config.yaml
n_layer: 16
d_model: 384
n_head: 6
n_kv_head: 6
head_dim: 64
d_mlp: 1024
vocab_size: 2255
activation: "swiglu"
norm: "rmsnorm"
norm_place: "pre"
norm_eps: 1e-06
positions: "rope"
rope_base: 10000.0
rope_fraction: 1.0
qk_norm: false
attn_scale: 0.125
bias: "none"
tie_embeddings: false
parallel_block: false
init: "normal"
init_std_qkv: 0.0401
init_std_o: 0.0401
init_std_up: 0.0401
init_std_down: 0.0
optimizer: "soap_variant"
lr: 0.00442
beta1: 0.95
beta2: 0.99
weight_decay: 0.042
lr_head: 0.00715
grad_clip: 0.5
warmup_steps: 200
schedule: "wsd"
decay_fraction: 0.661
decay_shape: "linear"
final_lr_fraction: 0.05
batch_tokens: 262144
seq_len: 256
doc_mask: true
train_tokens: 1115000000
steps: 4254
dataset: "wikipedia_en"
Each number is 128 + 32 x the weight over its row's rms, rounded and kept within 0 to 255. Layers, rows and columns count from 0. Numbers have three digits each. The size before them is the row's rms in percent of the matrix's.

# up: layer 3 MLP up, 1024x384, rms 0.171, rows 386-471, columns 288-335
# down: layer 3 MLP down (transposed), 1024x384, rms 0.153, rows 386-471, columns 288-335
# gate: layer 3 MLP gate, 1024x384, rms 0.17, rows 387-471, columns 288-335
up386 103:151120191141095201127070070084152073125141079145141140151174077100108138190115098224116107079107143169133069136102132153119140136148112178147179
down386 104:087184147122159159148142129098120132115115070170137117159120098111088109079090075059145107134064110119157107118065152126071077088110078142120126
gate387 103:126115166097159116128139155158129166143072079190178149118115133124172150079148086134117092151124137153053157108147101093087141110128132058139124
up387 104:189088085135070106108156107154094096123131131139128175109133144113122081136163133172121083112093082193180156144146123115095150172143097154148130
down387 101:138121160130070082085151139119140139133125073106114085118105043115107107183172126037094108121174138139130172166163159137131094153134112112127108
gate388 099:106106106088119075089149056127108121149098045090100154113157145168149140064128162150059192195105144132124127163137127144172153144152083117165133
up388 096:114046144184103119104073152152143144134154138088114132131096126113106050159172077117148149061099112089103107125109085170107158080138117105197147
down388 099:102120143061142099179088138128051131133062098085151132128101154132125129181163089138126157145051108092083140151115093074164141150137146139188104
gate389 102:129096089183115108087129136115132122112124098127092164098143115135155108140088120179153132074115079148074162083135087156179133127088134088159086
up389 103:172138132149136174131148209099105138127125074077146124137145152147162105122116148116099066160098160098103107121148119176164143118132060153170134
down389 104:128103115143142127096090148177128095125132110089106053146097099119086111167180224136116087206167166149098147157079127112177122150094116121130109
gate390 098:105149154117134118106119145164111140118106130079093140124089137105124091167038147105143090174120123116176065125201135083112181086202139169187127
up390 099:173090152130107142144148111104118041150121066158102097124114134102190121160053141075117152173126099120182090176073184154105142142156111177171113
down390 092:140114107145135160172102127225063087143101143147204116147156116137136172136109172143132113085074100115120179109137120157116130150132145138215132
gate391 098:104127042118126104085082134173111115131104155110140122141147092089152132167202121128040112190167106139130137174107162142137145145084092109170121
up391 097:091104066125109132139081146106150095132171117129121144220156086104090089159128118099205172148126113193113120122155166119173148101106071140157140
down391 094:130156169148110149106125123102074117170147145105151065139194093159132149129162134139159104128149135130195095117116119122198052122061099086126111
gate392 092:126105127165137122091108148088083166176049087119091078145146122216099158141092124134141123068126139152100200142141099154138106147099084139140046
up392 094:137118162098148153094171165134201114137095118067105094109159165145067148164095078120152114109111165147119089110111118114157095106131136173160094
down392 097:079161102097104159140147148085160115129181181144120117131097139115229145081130155154129104133155098155088118155197105161121079167140124103122082
gate393 100:096073151109154151098149179087086143141160141111150089143128079168125134161154173164070104131103095094150095103083122114182144122155122142092140
up393 100:117146128192116146160122145153227137052167111161132112131120154134182162073127123139127121082048118129163141120156134114089164155101145093156114
down393 106:153113141124124120129114093131212116089149121121101085127121147124192107128143166171111091094124121162124155146151151102117089127189173158140159
gate394 096:164156179149137146092104152151110144083105158137112128135110149186192118115130146128143150148093135138104157112132138173090139111154117086110138
up394 099:170094189142097125093126131114118098113165178140089105123108135128146166101078173116155120090146135080065147124122167119137109103152168094075154
down394 096:208080089085193165136196136190102132109103147112122150127097155131170137137116183175131146042131166137138119103168197113150165160115119129058115
gate395 100:140120053067100127107134135151076129190164139118178164121129161179133129114105086136123134138115133116123153101114173173103093092129149117149161
up395 102:114131090147088057135102171122139076129150156093096119148162116031092120092069151186134155122151167137113099117096138157163125132107151130100143
down395 106:182176140118131093062122104150098142136072141157122175121094139054176171148068118125075153140146121145236122157091147138163098061082146122119075
gate396 104:070142135149152147121106179105175149142130165094176117155105109120111080169115142127144148142125167143149187158114196087107094180106094096076166
up396 104:089121106162118079125064140100183160124114169109113197137146118132153122100138119099067125105127096164143179095119124153140044059169121099141114
down396 101:080078121189090139160095117143126148078141182082134174095192108062127172110102139179097184085104122174141137151141154127074092118145095150113121
gate397 099:142152172109104101080087140121110156140146192139131100151062164162112145137103111114113094121157085129147089076159167118137217133110202122219081
up397 095:145158173121068181142096112185086156081187138173102132141142068109091145105130113190179108131147178133072199142126119130065164149122113107104114
down397 100:135132169089143087102118170190102132103128123105148138128137109127143200153113103143126171137122174111142152141151157149168099107085173106090113
gate398 097:128152103107079162126130100162157207132092105125113151160065167158118076162134113174139084078162182193132152154131120102178163063105096125137159
up398 089:055116111089157077129124131180141148122111153074094120152164159151152151174105152134099103080126085118219099155156159116145136060177200123139179
down398 103:127154067084143117147170088167105098052088168056136121104163148112155173090108145096167093134202134181133119156098108165173071139086211114136101
gate399 093:119193171134148110178130137135176149135139083105091099099140125176145114161115125155146120140077149064141096151114129089107116129090130118062206
up399 096:129030129094058162070158135165132151165132153102126118123127096167093066107143192110116118123121109054096172097116097129149152145120090145119098
down399 094:098131163105179146113105155167130158092098083091096122133112150134171131164159123126160078113207138127137110099138100117086124137192177111122177
gate400 095:090141069142110152129144136131078112170076120078153172089083147107105134139153049188107075112163085165130165128103058157124138140106177127117098
up400 100:087122122147078127119103106100158167093110066052129140111125183165121145192117136146106131089107116101147144109031159163097094157073129147101161
down400 099:138077099181137118127136144122105119097145130079120110147116152148123142074091134109143118105127100133115200187124056080153090079121184161098122
gate401 093:145177130136117194212142138149067087082187084117139152133134144104114104096130180153099113094094164139125174140143086108055069112099153118175131
up401 094:153153129068140107138150116089100115110147143132143109147150173153116148060125129101152115194212141089116097119107117134114090119181141166136099
down401 097:131067150140163075115047150159106122077028123112150158125185082101100201082120074126094139092100146167159115102032101069169101158181129162129107
gate402 105:117198122162126152089151163137092113110107085147198185124085128185123163165165146165117178094152112065149133095119120167111076106119134142139132
up402 107:208095113124118123114157151109109115132124094114093136121173133140093115102052145127091069150037192157126113178165171103115065146141181138124088
down402 104:118116153156102155110133217112097166141090120146119131049168117126100149153096136124111108111186103144127128159118089124125136139123135178125131
gate403 101:117064071069120128178089115098144162171098122136137118153136086119152084144186190148111112176087135151159091210219133165120147050163200128101062
up403 101:182090130168096104172122142162086088095148127101105111121159096132143115139061109157119119101110093112145194098142116075078144098145099143121170
down403 099:116212098131141101116160116068129068182100125103137126158086178135172114082203056136073144090142130064153125107120072095108113153121184079123130
gate404 102:138140112120115108148138101119111136149110139144111116178148131113107130123101118124122145173100177082125186130059162107158170134116131090190104
up404 106:185166159134151130141165130105137132186077093133158156125118201076110124043142170114151116132134175083169138190073109138095140152100127092095102
down404 102:164168108131136136092110126180126079196069134143119101161099163127137083138141075128057163131161114131134184099128119160147105155130127154114154
gate405 097:116127155142101103136172043140102127091154110163125103095126078077138072090154097148163107145112078111064144138093075066121145076212089192165107
up405 092:165172108062109144105094162127163155154139098148145169153131144165100183162118103124134125056144118125136114076125212191119156138073179135102173
down405 093:148071133140087165073162100110073108162177106136141139153093142154106140149115127114156107151108101123105101155131159142144098144136079179119051
gate406 097:114053166150116093101098147123129115138098022048094126075141154102127173176126120183092112105074177123193147135155092099135115089135130144057151
up406 094:085148187182187057056083086124124146144109094109161148064127139103084155150143100142115194144077070160085149119173072078057147155120148117154142
down406 096:100122109217142120079107126117183093127106121171173108084199138100085118190139102135122140128113193160085177084159084116096060148093193113128172
gate407 094:108103102190169148120093083136137167183075089133132095151148102089099083151116081078162194110160189119146159142132109132187095133160079117111121
up407 094:159110170199127127126181065068132141163157114122154158163111110118123138196125168139119142113232155110107084139083131134168074110162103096086139
down407 093:138172134139168052106153215140074139103175157135159053183078094095172075094180158114120107114114105167117083100186110161174166126079152183085109
gate408 105:141128131145162166065145102113090101140072111136093154094144125166128126165119140174121120171146148084136176157156147130101200079074106122103132
up408 102:165106123092140110090132085210110157114083084069214117137091166113153130106160191082082115152205133125128138124159115149103109117121105105059107
down408 102:122124094142157075149115156083143190054106199203150121157118132126064087099116168069185083157166155141114088160123128116105073130084069117131171
gate409 095:099140073135131109129115139153123146168096180131089149165154143166123142220151162110104156143106081096129146072166160198109139173086161180090102
up409 096:121187165140060124131130093136117149082157121100139140168104114057135108070172120106136133122100094159138119113088018129136154130158104109126129
down409 101:130169161142119164134169142122143164134146105130165112136093132114153098082145110068151156101092100097156127107094133108146120109081128147190150
gate410 098:179115069070155107192056156202165099161103103092074175119114126141135123133141130181113150164165135153146185112153143130081095111154113136192143
up410 100:061153142153128143120093101184143150177107133115138152175151112156151124123109117117132085110141159125130112098133132105091153200140110052084089
down410 102:144081182230197149122112136114133125153139163138128197102162129132106117045089116166107137119081154122130108133112149116064125125150137118145110
gate411 105:106156136118089165142112119099080094055097154107130161129058147131169103091184156146163137155095121186184105142138121123170135103111069144090147
up411 103:116084099126109104134097107142162110172093123068123141175069102121127066105138083152090088147121119158152140137099128137178098076074127095125201
down411 103:120060060056160128111107082145149158118089167110102110170127167145117150111117202105118114097132108076130140150196163136123143083123079118147061
gate412 095:170172153113134067078140135101126075110170100170140165108120186116146140127092130123157163141114091093152139132145093074061062197152117168116174
up412 093:149144110136108107212121100097126092084190117089151169155107110172124147118118117156159111079113070136121097169127113142067089140141108081169161
down412 105:187121159120152085175117128164115072139079161141145085151108132084201152147103096132166129101087131158149119100132100108093088108130128149159139
gate413 105:132102084104129105110099128086127146172191157121147183139154162166121110100095119168121131121082126109088109115116118112094134089098151172141193
up413 101:106138067129131142043036108087096094153122149107110139145129151107148126119139149075094160128152063129130104130131122150120149125136111094142173
down413 097:158193177107115095174118174137120115139142124188136142118127102119108087128149097117121066127164158094127093136123169138121142133124124070142132
gate414 097:154127084102143117178137105190123173114150102135088125142120057128107060138150110123119167131120097153145098128131150189084156203162137169122118
up414 101:183118097113146148134187100124145073041089117159158122155156086121137217064137148091167095159124169108132171093065114087151150118160111096088121
down414 101:083169096124116132161121100121155102099148144089080194150152075139097143061184091079175086135205176135141145097153065178090077128159154053148114
gate415 090:172145080107104188107162133184094181136122157106112076125125150111124152090071223095127063107154085109133111103181184167103124116145109142070136
up415 091:128120096156105163131107077117136142144082128152176125120138215100088119143087157063131108116103098089106113157138169086205164101132076151136117
down415 101:154106151168052151109181137066094132117156120105205127131149179149073133112136167187124097085033109090150131158177110106160122160205090120154142
gate416 102:125129190128168105182100139116075209073155138138134143091109118106147139151158106110133085154116128105142148086126093093137134129212070114104157
up416 099:135077118150166120118160105088160165129099118149135096134123091153130130096126142154150097202090121140137109146128144090189155073127115172117123
down416 102:160105081124190132125125124121134171110052173149150134160141138101163149159146176118194148112122103109126139077148116122130117118125126141147160
gate417 099:120139139099124173135078136093101150090151148129111115110135138177158171159138110101118069099125166159165098113120062169177082093168162087138146
up417 101:088110086106089118083079115098134069120106096159080131125173099115102164100139137062088140104130109114109107147096135112076146089107143147107110
down417 100:091151063094190084144100122148070178124089080133136096177131099125110130185067116159068127113138103157114138052060163160083163134065149088105159
gate418 093:072126053163136159167064089145093092148141155173076110146131099095140142098130100116160156087149152139111136167143123061119111146191105123158102
up418 098:156170113165146117084206174140095088094180103162156096097156095131106137128115188091155127193156180104131137135146136166122103147080078132139134
down418 101:139088149173177085163137096159117072124157118114203141094125170120148124134125205119171126072139103099140131151126154131119161135166113075125104
gate419 101:128160163122179150136126158074142111050152096165158119148098080163139101107185126133118107128054133081124159096154165143165101152150118168143119
up419 101:103145177130115132176135108106153081153104107102173139095106190046138101168126128160103139157172110153141121125083080111122144152150158135150132
down419 099:143125085110130130083089152131112142121144102134102093202078130100127101121092148029093146170150159128113131158113146158101093124113136114068147
gate420 099:114146178140128145129133136120173143133134181111112123122118171087098079130131053201110101086140069125107064177137101177141144115118150094144124
up420 104:155103170116184180123107097102144143108128164145101143153150140161084093111120148072120124100157171206099075088104100138112092104122119155116144
down420 102:114129075142167115113166127128118176121109108120127110115109162117099060174148143096123106137145130103081127064093120116091196143140132061154164
gate421 090:122164127148161071130115181153171229117115144123114105107113084108158107188109120127108079121147087146130157137097128100070106092132134096132118
up421 090:145100109159116194111096092080087163162129104123104127146086155160103126104180126125086206157162146076160144098144058160067160135172116187076172
down421 096:150139112158137162150108156099136181135095114143155103111083183129161091130099064165124095191097111143155169131098102089131183119131121105174120
gate422 104:168121114124163148155113112164095112058157079121102123131145183066085118097077158097141149130117106082161105099140071141160195159111107136137155
up422 095:118127126096100030182102177146098144113113123170130100144186107099137141125103130144085142148197141163125117143099107141117121175107167133120130
down422 102:157137090106103113099144167103136152131158152140167132117096120187118132116108170192101153129171177128111131116145094169120161147127119182087201
gate423 098:131143127102098176188107065094071185152141113122112116143143060137128114088145104126089118130131102158152228120141158153159178133191159114128117
up423 103:144083158207106149058164194178124108129114171103128128146034141121147098106143131090172050123131143143096130098105130094149127127084109116188065
down423 101:173074169118142127092159189125136081095063107200135143156148166066124196124140144117131162096153162107094123102116111105144088189088143104101121
gate424 110:182165106142103165187144144126108118079153155155143146138088091171064120117133130145085116111148152175130163165125164146089144151151147142095036
up424 101:120132153149106151122122076150133121148145133110125099071163125148087128124103105116158112151106099062095130124123180081114077117096154179161088
down424 102:095123156108160155142165155114094087140150131144123102124149119128161157093164175136086146198118149104103143168120122189138152118071168164163114
gate425 097:083106139148125161155099131100088110170104181116086111085108129193171119151153138138165100147059090113115103078136144146148124142155171086114130
up425 098:159102101155137133145144094102194126181095191111083189109118146170103139125163143132123088112107105174096124124109154171124116147112212133133145
down425 103:108168115092084131119166131169132131174156143149161167126133172149103136137085093125158085137139082122084102109136131110112102135076180141181180
gate426 092:087074115119087117171147132151084087155154181152125117087168110183116160128109097126105125162102125162122186131172115173120119103090144142165145
up426 089:115158095098149106078169113094116065091140155115101119074110104110165154162130151136179101157106149132158107143150133109164141151135134195199178
down426 089:180137086122154109153148096174126089096107136201097083122126218130110122168138114167108161113125179077168139137093093098168137153135110124138155
gate427 099:087154201040085104179112133166130122133123122049093133160127158126142154136032132147116145095120154115175078099152126129133125161106094153126091
up427 098:113123182117128110101176132126133110124065174239139150125078108121116138177068170153141096142145118091112148167104139125094201087104150137129147
down427 100:144100106132094156063092151164169150195166164109095120129135096123079127138123173134080115175177150182181129153164115149153151154169147139125191
gate428 099:152130116156107157063114055069116153063142132070072109093159135185112173083106097130098134107177137206178083099085134190141170135172128129134064
up428 096:154165076200112113142166085105160119136128116122119114166155092167114142182135101123083089140162164141129168111118087122122127118112060102108116
down428 095:126111118167116115173150180112056127128145134143054114157080152102124115118160078164110129107133131124206156112102165169115016116125119117087086
gate429 098:065051126106095141161129093064129095038130165063070175114156125082147100119111118113112125108148137157131124126140172133119126114141117072147077
up429 100:161131145138122112127134123125166160124152119209130165126157071088180152174143139169137166173151141103163139093082146089061095124067135073182137
down429 099:137093140133125145129161110186106190156111107133153166137243115132073106142088130145139143135140146165122120143136155122072092138105132087119108
gate430 105:185097102172168122188140131177105151092127110119119143118133147111097153128126136123137174125106078108101178100120205164102110119136149126145163
up430 107:104153136111139118131137165141160119117126147107149134142070172157097168159132122087115189067145105105190158118213109090124115117142094166126071
down430 098:159128104122133151152110171138100130128119176083163169116130156117103023105127124065078155148142196175096112063140128111137095146149113122107106
gate431 094:164090129116055170092138104155080137127123082114137106078118116121133107136126157117136127167159046173152139174080152119113105108129126150137173
up431 095:138149118141121100130123077172158141126149121131081087084119158073123157134092165095164154120115106169098134091125126127123088041162162119093173
down431 099:165116175118123147079079137109129090130168189158092115127134063168080117084138134107102133122150095091130142157079077171156092132160111151117123
gate432 106:139098142097114159131141137099144115165120119109188136111141162084156099155175128167162138125081124179082164139149164160108120133093133165145114
up432 100:094104164171154162123098099128087096167121134156075143167103068152125125114108107187087129076149105123088149074135104113105144139134193130141134
down432 101:126128132172162152145088125110131128143153131126111170101138098106112167128110174096130157089137156143137120171077104029168140116191081099100132
gate433 096:141173121179140135063111104118125112137149127192122155106147117196088102124124154102118156129139139156140151147168154097133160073113103142166110
up433 094:156056066141137093114136149137160112135128030089064065056149133118111146095100094122096162127129134121114111186117093100071092082089144133136113
down433 098:132113121143167149178106116153148102142112082080115122140126125089150158125116070069130101079162123136184112085174087152177148145132144110168136
gate434 091:084077142083136109096111130129058134123134142114121121144149132103114100150181179088152079095061093154165153125096141059135156096087160080149128
up434 093:162170073140141124142105124141151173132126131111117109157150117120103098154122115146129162130198129141071119121066139115152155134172107153164102
down434 102:070182110127156073119141162134163145151085118105140137093176068144099112137109105130125136152162168110111125132176131142114119108199094165154204
gate435 113:067147107081115103136125093148183121141130180142116142117121156168123148137083128117158156171156063110144096125135104140120167142142158179113031
up435 110:127131182088104160135110127136108114160119138108107130184184142125159103151121088162140149118120136097199133108132172134086054132095101144135183
down435 100:172130179175096179112115158162151145125109153095110155159156141155093113145160203125137173150189117124174132137114119115092125084095123146054135
gate436 099:059166161195097095147129137150092124110133112063092185149118162169113122149125186095119132085158175112096221080068130186137159145112139154190155
up436 097:078078155159129167086161145089142138100155149060121125147121095136129103113155111161071087187162174103118154088165109081155166113156179075103079
down436 103:116129112183133103099165117077159089094105093110149102143135081118106155178110095113051082133121110092131113141112106119120157100139131101081114
gate437 102:088099168123104124120166122158184173050111076184080148187167106149137098169116135164152156107077116138193079169106089179147188114089152091171116
up437 102:154175136095133119129112123151050079201111115123175104116105105083118144130188098118146105129114117115093140119152149092099079103171068144077143
down437 098:074120099194083188094182165102077224166156111148113101164100199098145165176134165118131196173153066144129156076125149125166025127115095073093107
gate438 099:202105091108164085085131151075150184195110116119120174216126162146123131128175072063119079112228146119107091121124067183103149149075082106110198
up438 100:138154114138118209121116130168130094066108147161129110088105077115188129150116156111114129158083129122157140128098188070058156104144148182183061
down438 106:187101121149069144091086074076154123132149141146201111171210126165108109150126145157182140108103129145141152086168192127163109116124164146174161
gate439 096:090175067149115112180118078145133100161176096105161100107145179087138152099121147090120152122127093141126010131141111157101131121128075178113179
up439 097:142136097128108113131180197121120118087134127107113105140083148164098143090145068142153151103103117118141164146102092122132142079078082103137112
down439 097:137104134134179168166144139083193173106072074144130172136095118124102104176167100101112096139114191087192126135089207099147088165164154122065114
gate440 105:138178196091126147146181148154096145150152160167144056112153108104131122143130129167095154148191120141132124113110126128140136095148087201154091
up440 103:126161133108150079070156151107108139106115127112137198153196173142106141141086120106131141109147087143135118048136160123096162128119087165129130
down440 101:131135122071137098091146161108125199123149063167186168154142031144079104133099089109170146099118090102138100078147114136128137139108111096185102
gate441 096:032186090156141111145127134088108140092117127147177090173183122135152135125156102062129110077122166121220145122112109118101153112087064107112086
up441 100:146168117155101135194097165088135163059090101197118078152165096092110161122101115085097184122080138100196095097150149068182121073122093074155134
down441 103:115200059134139148084173091208104162086119089148135122114180044140115146180104145108122110099208104079187136085125089113093114101086118133087136
gate442 094:182109115104151080124113082106108172119156115112164114098045157135141176130145126174131110160129197123129173104105116131061157122108098087124131
up442 096:092201130157133137108121159127133149134132171110047140184106124107102136136098184138161116157134074122133182173134086119135128108107133202114079
down442 098:090133157114100083139077072139121150106143098160120163109146169146123128055162114108121080133136061085127117186115142117212220094113188113125082
gate443 110:181153150159127104171153191136083101115082124171097141116153118169130149125124133118128112118084093167134116131137122097122156182140119157186078
up443 099:070121146103086147115115138136110187117094155114133146073124092104132125126102152163127206111151122093111149130130116108158101098130117114055138
down443 082:152114139122132092160075099128122130077084108067136133115160065110154087155137077168091087115078109124112151182086178140100119108140126109148087
gate444 098:100193151089178111141105135172157155127129090085083133094154090169095094142077090128123134185112071062129144117127129161114125091156091098131185
up444 100:143122120098165087091103178136144111102148166156188143184024109132174096124195085132096107171109165079123139135102086174124078164090105082078056
down444 102:153142103110071120110051168141102105160162128142149115159167127136153128139131143097164078125065114149128124174108152149066147129115088138157112
gate445 098:134089135125121169138188127134190137111171057178076112177091082085156122096160132159116130072167114131129128160141139125164084146116111164126135
up445 096:126152171104130077123106092060085162157138106117092184125134109088169137139123164141106126105118109122118086100099155146120121109110154077135187
down445 102:166140107094118141137071134107146095163117131139093196090095128103176127080155142129139114119155114149143122166152124092194181110151073123147152
gate446 093:070130192130161137127117174100135106127108080146125180112159101170147125154142113186105152124099146146146107149170104174049172118158127150111101
up446 098:132099158143108140128119145183142173115188118127192158187123099094177123115181111144089154128098051132122112155190083144136132107133126067085090
down446 104:129131141080131212105172134121177122105117159173100107094162110145118120110138076186076146162217072064118134141152119083131121177113109128106106
gate447 099:096106147152135131160143176131109114092111111154126143131175127163060120134072150071151110138112106081103182130146093126182114152109148114106158
up447 104:132193093082129092117123083130165142130113082068093092093101138107170108093079167110161169075118094128155113140135076100159121121171130027082149
down447 097:114144142132125145129139099107117164103194091168087125124148139119042132190129150091132080150123163142146067122125152064113145139170133123185104
gate448 100:132143083152144200165131111165167168066136139157168159141188107136130081083167132083108133119199107169118157119093156132125134074086105071184133
up448 096:109138141133120108122119171114118143192126099142170141096117115116089118133151135142180109128144188180147140159111094148145176140180195158102146
down448 105:127180151108101066185095122139091192145157115121217070079116111085175073143096048105030091163146143149137088062104078135118183144099167125079059
gate449 100:108140174100132091108096126090145164102189121149107081126101111130174133158110109129161155125137108138093166096062125113122115191099109092124122
up449 101:108164174077125128131107099130096110150222131135125162094117119190123108152094151136122110124076156104104165142132125147172116154144152066124104
down449 100:140137155141093115117098122120172110084155147101123120096158092088119137079105093143197115101162121097102163137139160141160168181105107172209096
gate450 104:186156134140116132159141141170124178148099105130148129128076128116105139110072143065068182125184126077137162168117166106178090102065120101153142
up450 105:085139075157170119142158146155139098149121118142190147169117176071100113104157151089110143123168181059126103111162069198094189152128118118112122
down450 107:087117111138123131079144164123118158139183137140117109121131126156127153172152147171099164161126154152110152107094130188107135126141133142124152
gate451 103:138132115101152079185172138105123116107082120074111128146114126118207067115153125136145104134095131140096153079142176142130184077142132156110185
up451 100:107135042100121078117134117169168105140131152066191124119084098143139115139102177127114112168115106139119092112191087082094143134146106140087138
down451 094:150106130131145143072075078095082127132120200144123141102159087118094136142206116164170115139139109069138078172190139166088119173146109097096105
gate452 103:133157133152057136097121089123099109123154057146103097179083103171174075107198139071136128067151130055094072069192147160121159149111144120149147
up452 102:119205123126129129128108114164149164135136090165082115109155140078111143157158104109096150110165186147107114155175127153074187123128137111072143
down452 100:141182179142145167093133148162147112182112124136093116138113107142144165170147127097215163044106114099163098126169125125149153098149105164160172
gate453 100:152118148135113147136119098205165152134148136128121159168117129126059153114139145079135171114155125088139139123216097112130181123200071104130093
up453 106:065145135074115152096131125109127085148157118189100159164131159118157082145125094122085163150194124183109139104098082136140104152110157157194184
down453 101:106149124168176154147144113108094176136141135084148127180134163124082191144148072191126110131097093122159112107132174127141128135120227114121113
gate454 091:124081134111138086121099101119144140124161101115162081084033129182138135072063112112123147133158065176153138093177102184130118149125083187171193
up454 095:154093137129106086090096100115146083163145132078127081109125159164159142113110126113112129110155054134146128135172087147106083100122068188182077
down454 093:159193100144140139109124119076165132107167134128072123132122121094122145096111094164122121133154037117092097126132093112153157168114094150091171
gate455 105:113106117170170126100090138131149059191155116161119135106160094108102140137138102183083145153093169058142107123052143067113100086077084080115152
up455 103:132100138124130136071179096137179139197076120089126135084200090212128194141155129166112164146121094171146059127117116063164132113151131066094125
down455 103:063088110126128131114161149128130101181165146098082204066165137207115119071141147099129068173061147135164076099087163053147127090130140103217135
gate456 098:176089086086140201145028156179120159104107100117126134101098140117078118099154146099160149133148095091107146084113137112134153131107158058165105
up456 096:118167106110177147191140145131101096137169130100126080114110133152177098160130144141084126121086136097121055112143142152192115102100084191113145
down456 101:150155102120142139148136169131099089134180175130090156100094143105157149161164139127115177125124177134138117105141151120175135134122079177160151
gate457 097:086150098168124160171139095120081133120168105163125131081189118158085156077148142140129128083157097090107133084131090142161142139116072183078169
up457 101:168156133092106140092149156090138142142111127155104128142124127106124132127130091109177106131117052112083156154100091092162140140150079176088113
down457 099:157096145135186088174144097117076131093147128174126136121116106159158122181163086151131135108129119167122087118181179095100167092132150126130086
gate458 098:126140101114175150111140173117149126134151166138095132107136123136136112122086117162104095079186142153118055091133132161168130115113166106104139
up458 096:124197154194118173130153187095156151123087115138139122127141104120155113099103098124125125076129129146188145137125177108145142126107122125149164
down458 103:158128158114131116126090134109170183118106112171133079114165136145169134172166151101105140098143037118210167185197132093112089129187092131105126
gate459 094:101119145113159189069117135173122112147131092103032061168163153076108137129195118151138084149153149108077146112151085152130122126148141096210162
up459 100:168128097119201096087084140131116144108139151103110121135176146075150092177138104141141133108151118110119090143219093155146160146144144162133089
down459 101:175138108096110141077118159094077168173119145122200095113143161118138055076084108165134081145100120118178077129111107111111094122104129081192146
gate460 096:138197156128100115154141102122151193214145109174111155169071191073218131142120171164108126162103101157136106102147203097098119110078141089144130
up460 098:123156112122155096072127142173107162132123125139146123112187123130062092151118130119170103102079183101140194139118122077101059132146152154135186
down460 102:180114170140173081170156131050122194173087125142136046145194114139087105105194143146128107148165123168119159118094119099165103127149147122117086
gate461 104:159191096106205144121116087213120119118165147152135163135183135132160142204147143169096166131156111073120129214109180139104083089119132132069185
up461 105:079138125126139148139124172153104135181108120153133121140128089119091122105075079145108135176116117083101098146127128106125108107190188124186140
down461 103:172078116152106141162100157131099117089124143124114151114080142107119126125170132164193107098105177167153166143089081174163137169210059160132150
gate462 103:080134104130173165168099151150138156152086116124114173153050125072133176131128158127111183146146108135075181093127109123138103157109100098150154
up462 098:147129127146117131151142146154080097088192109132128158156134153127091125139185106169068192116106090140145120156142109150184143127168150114163155
down462 099:096173135141182063134107117149143151115187102135186130102056092101174119088147056191124164134135129155134156089173157092170122094227041122166118
gate463 096:133120145128148174122140073120118125110157137110161103080139162110125127136125099124171095092114104079096162150107175127081102177179141153104118
up463 094:158120145138115153091120082118133115140137117101091118140168103075193142085131143066113135135169114103096117120078116099098137190135140148142075
down463 098:134162145207131159117102161087089179140096128133067088135191061115167115126129127081110131159134156093046093159058155115088133161122129097149115
gate464 095:111101139174153121185076109145146174124091110171094104102095100151156128033150131109153161163095078161146138151120132137168193077138104099167140
up464 096:111151137080159104121126092108133146076102149117133165134031118120131132129115116076156132132129121087089111122121091131158086113125132155135151
down464 103:101121119117149142117122100107152149076144123116101140120121128116129112094146113126105202104111128112170139087132023193173152117190179137131100
gate465 105:088089148106134135158103179127138111111147100123148028098081098132091146135153162125095099124151101169101150126129139129090184153157122079096126
up465 102:093156074116131142136164102155104183047137127143148103138103086095095079132143106147129124145163122143140111111105078110130160145171100169137118
down465 098:192188166167188164103083118157109156115169150108174187187100127132147112166149170115133130153151150152112086138092090137081119163096107182144178
gate466 100:111102109127148105080094094130175144209152102135137171131123134114114183136150085171099100117146159088110132137132103115086119179140105122146137
up466 101:197108144163162192131110134115104126084120160134165113164111158110153143135097138089168150099131108157146125123097145139145154097167110126114120
down466 102:128163153138132159188133052088178136131145145072179111133154179116127089148098097141101170149170124118109187155102125156136149127115090142110122
gate467 098:104129167168171152120090202101133179117076062129170121073140109073149132133060140142137202113132143124130088119123136167073131087122107134112138
up467 102:118126165116117130178108154146133179107108052152169160118123130144176155144068098125107199124204128127134116174132122158125130174162075149147131
down467 100:149166216097130126094197166101206087150155104144118113114088122070171142157179107139135115107127100129117116094146190109176129097140088128114083
gate468 107:106138137194156101119133102184093117142107127123126206114108108153109135173105056110170138155088124135141155124126188062123138190101123109080084
up468 099:082121117112088171089138149107156139108119113125118096173190071111136083131122106156119135101113058117109129107103130111125119203118124111093135
down468 100:091104132094111088141144166061140121129172157059069104111127143066181133087178163145029190149053181163112132113082162151168126121109157084108114
gate469 101:061115117127089133147131127113081164104152080118136144067164119123155119123128148127115164075138138141148113130137112188151103135135165112177114
up469 101:125141141157160194128104136107137123094158154119142176171100104091108165130143137158104123108073110163101104065120110195058157118141173145150151
down469 103:163079134145137166104093170101144079146164081097149171056163093163158147138143120159106178069116119170145127134110151144136119094143170163193156
gate470 104:198119146107142115101089137154177131115104125089175113100134123090198140141159143168176123102073107136114135105155116104136176118050143119079091
up470 093:132145098107106171122086151114095094117128106038104130150126125107168139115124157146124162115084067108149160160163097097132111127104119119117133
down470 098:063098144152149174085153178168072096080134128107131193134147078159115179146143074144129114110149161101124086134088117142128122161160099190134119
gate471 101:129110150123105150133068113126183119158149109136093133178136140116135148130211123147155103134118129164114130018117131070119114101150066072143158
up471 098:111206139134164151096138129094093111156089156122135165167109138104052174121124092080103153169116162134081104132079123073041134187111057139146165
down471 104:109155160173128095123154132147094074165158156116173181152115134100112140145080085146097088249147149099115121122109154059064148126122178122119164